{
  "num_hidden_layers": 14,
  "hidden_size": 64,
  "num_attention_heads": 3,
  "num_key_value_heads": 3,
  "head_dim": 32,
  "intermediate_size": 256,
  "vocab_size": 1272,
  "hidden_act": "squared_relu",
  "norm": "rmsnorm",
  "norm_place": "pre",
  "norm_eps": 1e-05,
  "positions": "rope",
  "rope_theta": 1020.0,
  "rope_fraction": 0.5,
  "qk_norm": true,
  "attn_scale": 0.177,
  "bias": "none",
  "tie_word_embeddings": "early",
  "parallel_block": false,
  "extras": ["some layers without attention", "shifted keys", "gated attention", "normalized values", "a norm on each head", "capped logits"],
  "init": "uniform",
  "init_std_qkv": 0.0445,
  "init_std_o": 0.00686,
  "init_std_up": 0.0445,
  "init_std_down": 0.0042,
  "init_out_by_depth": true,
  "optimizer": "ademamix",
  "learning_rate": 0.00115,
  "beta1": 0.9,
  "weight_decay": 0.098,
  "lr_head": 0.0189,
  "max_grad_norm": 1.0,
  "warmup_steps": 467,
  "schedule": "wsd",
  "decay_fraction": 0.305,
  "decay_shape": "linear",
  "final_lr_fraction": 0.0,
  "batch_tokens": [8192, 16384, 32768],
  "max_seq_len": 512,
  "doc_mask": true,
  "train_tokens": 156300000,
  "max_steps": 9064,
  "dataset": "wikipedia_en"
}
Each number is 50 + 15 x the weight over its row's rms, rounded and kept within 0 to 99. Layers, rows and columns count from 0. The size before them is the row's rms in percent of the matrix's.

# layer 9 attention key, 96x64, rms 0.253, rows 88-95, columns 0-63
088:30 37 42 44 52 51 77 39 41 62 56 37 60 28 46 17 51 48 70 43 32 31 57 50 51 53 12 59 41 68 69 29 92 54 57 37 69 46 41 58 67 44 52 60 77 54 34 62 57 53 43 29 37 60 49 52 65 51 31 69 37 32 64 64
110:93 27 50 66 33 47 72 76 76 60 58 38 64 63 50 44 52 72 55 29 59 59 50 43 48 74 81 35 37 69 54 47 38 15 67 50 71 54 64 72 44 43 57 65 62 47 39 54 34 60 53 50 55 49 51 62 27 75 54 63 55 58 52 54
076:49 66 35 55 52 65 99 51 47 33 69 46 54 91 50 34 65 33 72 43 69 50 39 58 46 46 52 55 42 21 46 35 65 31 54 51 41 28 46 69 41 67 59 29 60 65 42 37 50 44 64 35 55 56 31 45 56 38 60 51 46 20 56 73
094:36 86 42 35 65 66 47 57 37 33 57 62 63 47 72 69 64 60 52 23 55 70 55 43 50 31 43 55 50 64 35 76 36 50 55 21 36 16 74 44 51 61 45 64 50 31 33 75 48 40 56 42 56 43 50 49 48 76 67 27 60 74 45 34
111:46 43 54 36 50 49 30 82 43 59 68 44 52 41 50 39 48 68 75 53 41 43 62 39 80 36 64 54 68 25 49 11 43 25 71 34 37 47 58 67 28 49 91 47 36 30 68 65 53 65 44 60 59 54 30 58 46 43 55 71 54 59 49 50
120:91 46 44 63 43 60 44 51 72 44 31 38 47 63 13 50 42 36 36 46 41 64 33 47 40 43 59 33 60 35 56 61 42 46 65 48 56 55 37 70 48 62 36 00 50 42 57 42 51 49 36 29 52 57 70 60 84 73 53 64 57 51 66 32
101:53 39 36 49 58 47 38 26 58 01 65 43 69 59 31 47 64 56 60 71 69 53 38 38 62 69 46 57 50 44 55 37 66 35 76 47 34 67 46 84 60 52 38 41 33 47 73 58 92 65 52 67 38 43 61 41 56 50 75 54 43 49 55 54
126:14 55 19 30 45 69 41 55 55 51 32 68 16 34 61 47 54 24 55 47 55 46 82 52 56 50 65 60 49 63 45 77 43 60 41 61 54 65 55 12 57 51 50 52 57 72 63 63 35 41 68 66 54 53 36 52 69 45 54 44 56 44 76 75
# layer 9 attention query, 96x64, rms 0.286, rows 89-95, columns 0-63
105:29 66 60 28 51 47 58 51 51 52 23 57 59 45 49 58 41 63 43 70 65 18 37 45 30 47 29 38 58 24 49 38 70 56 62 47 32 26 22 52 28 50 54 54 55 52 32 36 60 44 60 40 29 40 55 22 85 24 49 75 34 53 47 66
068:69 60 44 62 59 56 41 37 46 53 48 49 63 29 62 85 38 49 66 46 28 54 50 64 61 63 40 69 39 58 36 52 51 72 56 74 62 71 58 72 32 77 64 64 62 42 60 48 01 62 40 44 62 60 74 38 54 68 30 51 56 59 52 25
073:58 15 36 51 58 46 62 33 50 27 68 53 42 56 33 33 69 46 45 45 35 57 61 58 71 72 76 61 44 43 71 30 48 39 44 71 49 80 27 35 46 58 54 28 35 86 54 49 18 50 43 22 58 42 40 32 38 45 34 54 60 50 49 47
079:50 41 18 65 40 36 59 11 37 70 50 55 51 54 36 28 58 32 40 68 60 42 51 39 60 74 36 58 70 56 42 66 54 53 43 42 56 41 23 38 48 47 39 33 63 36 83 62 37 42 56 65 42 63 51 47 38 61 56 18 52 49 76 14
085:74 14 54 78 44 28 32 16 52 70 40 58 73 36 52 58 42 64 48 82 55 39 52 51 31 45 52 49 15 49 33 49 58 55 67 77 43 66 57 45 45 54 43 26 50 70 47 71 39 50 50 58 51 62 65 38 65 41 76 44 38 40 44 53
091:63 26 56 51 55 34 40 66 46 40 33 42 43 55 70 46 57 61 39 04 39 50 45 61 54 45 80 63 44 67 68 69 36 74 52 83 58 78 44 23 41 42 57 67 52 68 45 39 19 57 72 45 51 55 53 67 32 45 36 66 56 42 48 54
122:71 47 70 77 43 56 51 62 38 23 50 39 37 51 67 50 55 57 33 69 31 68 59 54 58 44 70 43 83 67 53 49 46 29 67 38 48 15 44 74 38 32 40 45 33 60 24 75 47 79 55 47 59 57 35 45 41 83 44 40 49 42 45 54
# layer 9 attention value, 96x64, rms 0.233, rows 64-81, columns 0-63
123:24 63 74 57 60 64 55 34 60 40 37 59 53 44 38 39 38 49 16 42 69 35 69 42 18 33 53 79 47 38 34 55 71 32 74 50 26 56 50 61 49 34 48 59 58 43 49 44 72 49 42 60 27 69 70 42 46 41 56 46 26 74 45 24
063:15 56 17 43 47 39 63 54 63 61 36 62 42 50 65 45 34 40 52 62 51 36 46 86 30 52 54 42 80 53 52 64 47 35 70 37 43 51 69 42 58 72 63 40 46 53 26 46 45 49 54 80 34 29 42 67 59 47 54 83 48 43 28 75
080:52 32 50 37 54 61 52 28 26 16 62 44 60 40 47 68 47 51 56 13 46 45 50 54 46 47 14 48 42 37 29 37 69 28 50 23 51 46 63 57 57 80 47 34 54 71 69 58 26 65 47 36 36 59 51 44 22 49 45 63 56 45 52 80
072:77 60 52 34 49 40 61 73 45 31 43 68 36 29 51 51 50 57 55 57 38 66 50 40 54 75 67 24 70 69 51 91 64 64 28 60 41 30 53 40 41 76 26 34 60 37 45 42 39 67 47 60 56 41 65 76 70 49 42 27 49 66 59 38
069:72 49 23 50 40 37 80 62 63 71 46 77 50 55 36 62 52 41 57 65 68 33 44 53 41 37 45 59 59 54 21 37 49 38 47 66 65 35 54 34 32 51 48 59 71 39 50 62 38 51 46 61 25 71 58 83 53 26 43 96 48 46 38 53
072:87 44 19 32 51 31 49 47 41 46 49 62 46 71 71 58 40 57 42 39 35 39 45 53 53 50 56 40 45 30 45 01 54 45 23 03 61 52 63 68 66 41 48 26 54 39 59 50 58 65 66 46 61 63 60 61 54 54 48 38 65 52 42 46
079:64 28 59 41 44 49 63 42 36 46 61 31 39 54 49 45 56 42 42 60 49 47 53 19 65 54 68 48 52 51 58 40 59 46 45 49 42 23 99 25 59 41 52 30 48 66 26 49 55 46 44 33 67 44 50 41 24 91 57 29 52 54 62 53
077:38 27 38 35 48 36 71 77 33 38 51 34 61 51 26 53 53 43 27 59 54 30 47 61 64 81 51 71 63 44 36 31 75 21 44 40 49 48 66 51 64 51 56 39 83 66 41 61 40 56 63 41 39 70 45 58 87 44 71 35 48 43 57 50
078:50 69 63 33 35 49 32 89 69 33 54 41 37 57 71 47 59 68 46 64 43 25 48 58 59 60 33 44 50 65 46 59 39 65 35 24 32 79 36 55 56 38 47 46 44 52 28 29 46 34 43 56 29 62 57 41 21 66 20 52 49 57 41 80
074:50 44 43 55 63 51 43 31 39 49 78 35 35 37 41 78 41 36 43 73 18 59 46 62 66 57 28 72 46 49 33 41 19 47 33 43 55 21 53 57 50 74 30 71 55 46 60 58 31 61 52 34 79 43 30 60 48 65 32 58 57 70 55 71
084:50 24 46 33 39 61 45 35 33 54 46 46 36 59 31 46 39 53 70 60 19 52 45 44 57 71 37 65 58 56 34 40 50 59 39 08 49 42 42 33 45 97 57 39 63 55 74 55 07 65 48 30 57 59 48 45 74 48 47 61 54 45 57 49
111:23 63 75 55 62 60 56 27 58 42 41 54 50 40 46 40 39 49 15 40 66 33 68 43 21 34 52 77 48 41 32 56 71 30 69 49 27 49 56 62 53 34 44 58 55 45 47 48 68 52 38 60 32 71 70 36 40 43 56 52 26 77 43 15
073:46 43 51 46 43 51 39 45 78 42 68 44 57 55 52 52 51 69 59 62 44 80 45 23 51 58 31 36 52 38 62 46 45 72 57 93 42 70 40 30 38 13 42 31 42 40 72 45 48 57 48 39 33 60 31 74 61 28 66 49 41 83 46 60
076:44 49 45 62 43 33 77 62 69 47 42 35 55 50 17 73 51 58 70 53 38 50 60 46 37 37 40 55 68 17 31 42 18 51 66 71 41 19 45 79 37 42 62 51 47 53 74 46 42 35 60 56 50 35 64 53 66 73 27 45 53 48 65 25
078:43 63 56 51 66 45 41 54 27 39 75 44 41 49 68 67 48 51 65 51 36 41 42 64 54 65 68 54 69 63 72 12 55 36 32 68 56 75 37 81 71 47 34 22 62 50 66 49 36 95 33 58 55 46 38 36 41 55 51 66 55 53 45 57
195:60 45 58 63 33 81 24 57 74 54 24 62 63 67 28 59 51 59 54 36 75 58 52 34 18 41 53 61 37 55 37 66 35 53 58 39 36 70 31 30 13 52 68 60 64 44 44 29 67 46 66 32 33 32 49 51 58 54 57 42 38 53 55 69
062:28 28 32 60 25 46 59 61 63 56 66 57 58 43 71 51 43 60 54 39 70 47 29 71 51 09 36 55 79 41 54 39 41 58 15 77 56 35 53 34 46 58 55 24 59 39 62 51 64 24 52 73 57 74 55 60 40 68 44 52 46 46 56 44
079:35 39 43 63 56 23 69 31 57 39 77 57 59 39 44 48 33 31 68 34 59 45 55 50 58 57 38 69 45 46 64 60 70 28 61 48 23 30 56 63 50 32 56 40 34 28 80 43 51 35 32 41 10 41 53 56 43 58 54 19 60 66 72 56
# layer 9 attention output (transposed), 96x64, rms 0.214, rows 64-81, columns 0-63
016:66 64 36 65 58 57 76 34 52 15 48 53 49 62 64 48 36 32 26 57 35 70 50 30 71 54 47 48 53 68 42 56 66 35 46 35 55 58 50 70 53 58 24 51 55 33 62 38 43 58 76 54 79 43 61 57 57 34 75 67 88 57 53 76
089:47 29 38 51 47 41 79 35 35 58 35 33 32 82 37 43 38 42 45 48 69 64 31 41 34 65 34 43 38 53 66 70 67 42 78 75 30 57 32 27 33 31 47 38 59 20 34 55 41 50 65 65 45 34 27 51 51 41 30 58 70 57 53 56
086:40 60 65 19 45 72 63 30 23 48 52 41 40 45 80 51 49 71 80 70 36 42 65 80 62 52 60 60 47 28 66 50 53 54 35 64 41 41 52 61 68 50 47 80 64 45 63 54 27 63 36 62 49 52 27 62 30 29 34 50 47 32 67 60
089:33 53 40 29 45 44 57 57 46 35 15 20 50 77 28 28 56 51 35 46 47 47 65 27 69 57 64 55 56 33 18 23 36 25 70 52 48 52 58 29 24 75 42 28 57 72 50 47 56 35 59 51 66 42 52 54 61 43 43 49 64 41 46 66
076:48 46 45 47 50 77 59 36 45 63 51 76 58 58 40 52 42 53 42 55 75 27 14 60 09 51 45 30 68 57 45 69 46 27 82 51 54 53 54 46 35 56 57 36 68 21 57 60 37 53 23 61 44 55 30 53 38 44 64 65 55 25 64 67
089:49 55 46 39 51 57 66 16 47 53 47 77 28 56 67 22 45 62 44 35 51 26 28 42 64 61 46 64 64 43 61 47 41 66 60 37 58 67 66 64 95 46 57 19 64 58 56 33 48 57 58 62 41 34 46 34 24 47 41 41 50 28 47 79
086:68 29 51 42 46 67 68 37 47 21 48 43 66 63 47 45 63 71 52 39 51 57 76 41 75 43 78 61 29 26 59 36 32 62 44 50 65 64 56 81 67 49 27 35 51 55 74 38 60 60 58 55 71 46 67 57 29 70 55 32 49 79 51 41
092:90 45 64 19 60 61 75 26 46 15 55 58 19 56 55 69 60 83 54 47 62 21 62 47 40 53 58 56 59 47 54 67 57 71 60 68 75 39 51 62 50 63 49 32 80 43 53 41 49 60 35 60 58 52 49 50 43 58 53 56 46 55 30 59
090:61 31 30 52 53 60 57 52 53 25 59 31 48 58 56 38 32 07 35 32 62 03 48 55 43 81 62 35 57 71 52 49 56 47 48 45 31 81 47 33 53 46 61 45 73 66 42 58 57 50 73 55 38 47 49 60 38 55 64 57 71 57 60 68
080:53 45 58 49 41 45 37 43 47 44 57 45 45 26 49 74 37 58 62 67 32 92 49 59 71 49 53 78 37 58 30 57 24 37 55 36 53 48 55 55 60 78 28 55 56 44 80 34 08 47 71 73 62 48 31 52 52 41 29 55 50 53 55 71
089:41 49 52 18 43 62 39 32 25 59 39 22 60 44 53 61 46 66 56 44 37 46 44 49 81 71 54 68 76 18 42 54 51 50 65 45 34 45 53 59 53 67 27 61 38 55 57 21 22 57 53 58 56 59 35 26 43 55 26 48 23 66 34 64
014:42 37 46 58 41 74 74 41 62 61 34 43 56 73 75 44 62 45 18 39 37 50 58 72 61 43 33 71 61 38 39 66 49 40 79 32 57 39 57 67 70 43 38 77 65 85 52 26 50 46 68 44 77 55 62 56 53 52 61 44 62 44 35 73
093:27 44 42 55 61 53 52 52 78 40 50 48 60 39 42 73 89 19 47 57 53 46 59 67 71 42 50 49 42 51 23 70 51 39 67 55 22 65 64 55 23 71 77 55 39 84 40 45 64 69 51 47 63 51 43 48 70 42 66 41 54 41 63 30
103:48 56 67 45 43 58 55 60 44 32 27 88 59 30 36 63 37 60 45 58 46 43 35 66 39 45 41 58 44 29 27 44 53 82 38 22 16 30 35 81 58 42 49 13 59 57 48 46 62 44 64 44 54 38 27 71 55 43 46 46 36 58 52 52
086:62 40 73 44 67 51 52 15 34 35 27 15 19 51 74 51 53 55 58 43 33 54 38 36 42 74 38 44 53 70 42 38 23 51 50 64 70 60 53 46 42 54 37 54 48 51 47 75 30 66 83 39 42 74 39 46 50 39 56 67 57 47 28 61
042:17 60 50 54 57 51 49 52 44 49 43 59 71 48 54 69 45 37 35 48 60 56 56 73 86 71 47 66 39 38 36 32 64 29 50 80 31 61 47 52 35 65 50 29 66 26 23 60 59 45 37 34 43 53 51 69 65 62 66 26 66 26 48 24
078:32 40 36 59 72 22 64 35 46 40 61 32 70 61 43 41 59 45 51 44 82 11 00 40 37 54 35 55 41 46 81 37 49 47 32 53 56 34 57 48 32 71 50 32 55 50 49 59 46 42 56 32 66 49 42 50 58 56 68 45 47 62 57 51
093:74 42 65 25 21 28 62 32 57 51 43 71 42 50 49 54 80 48 42 66 52 61 64 74 69 79 53 43 52 39 62 33 66 45 47 58 56 42 38 39 59 56 49 53 19 73 48 73 55 39 36 47 61 40 35 78 53 34 58 44 57 32 85 37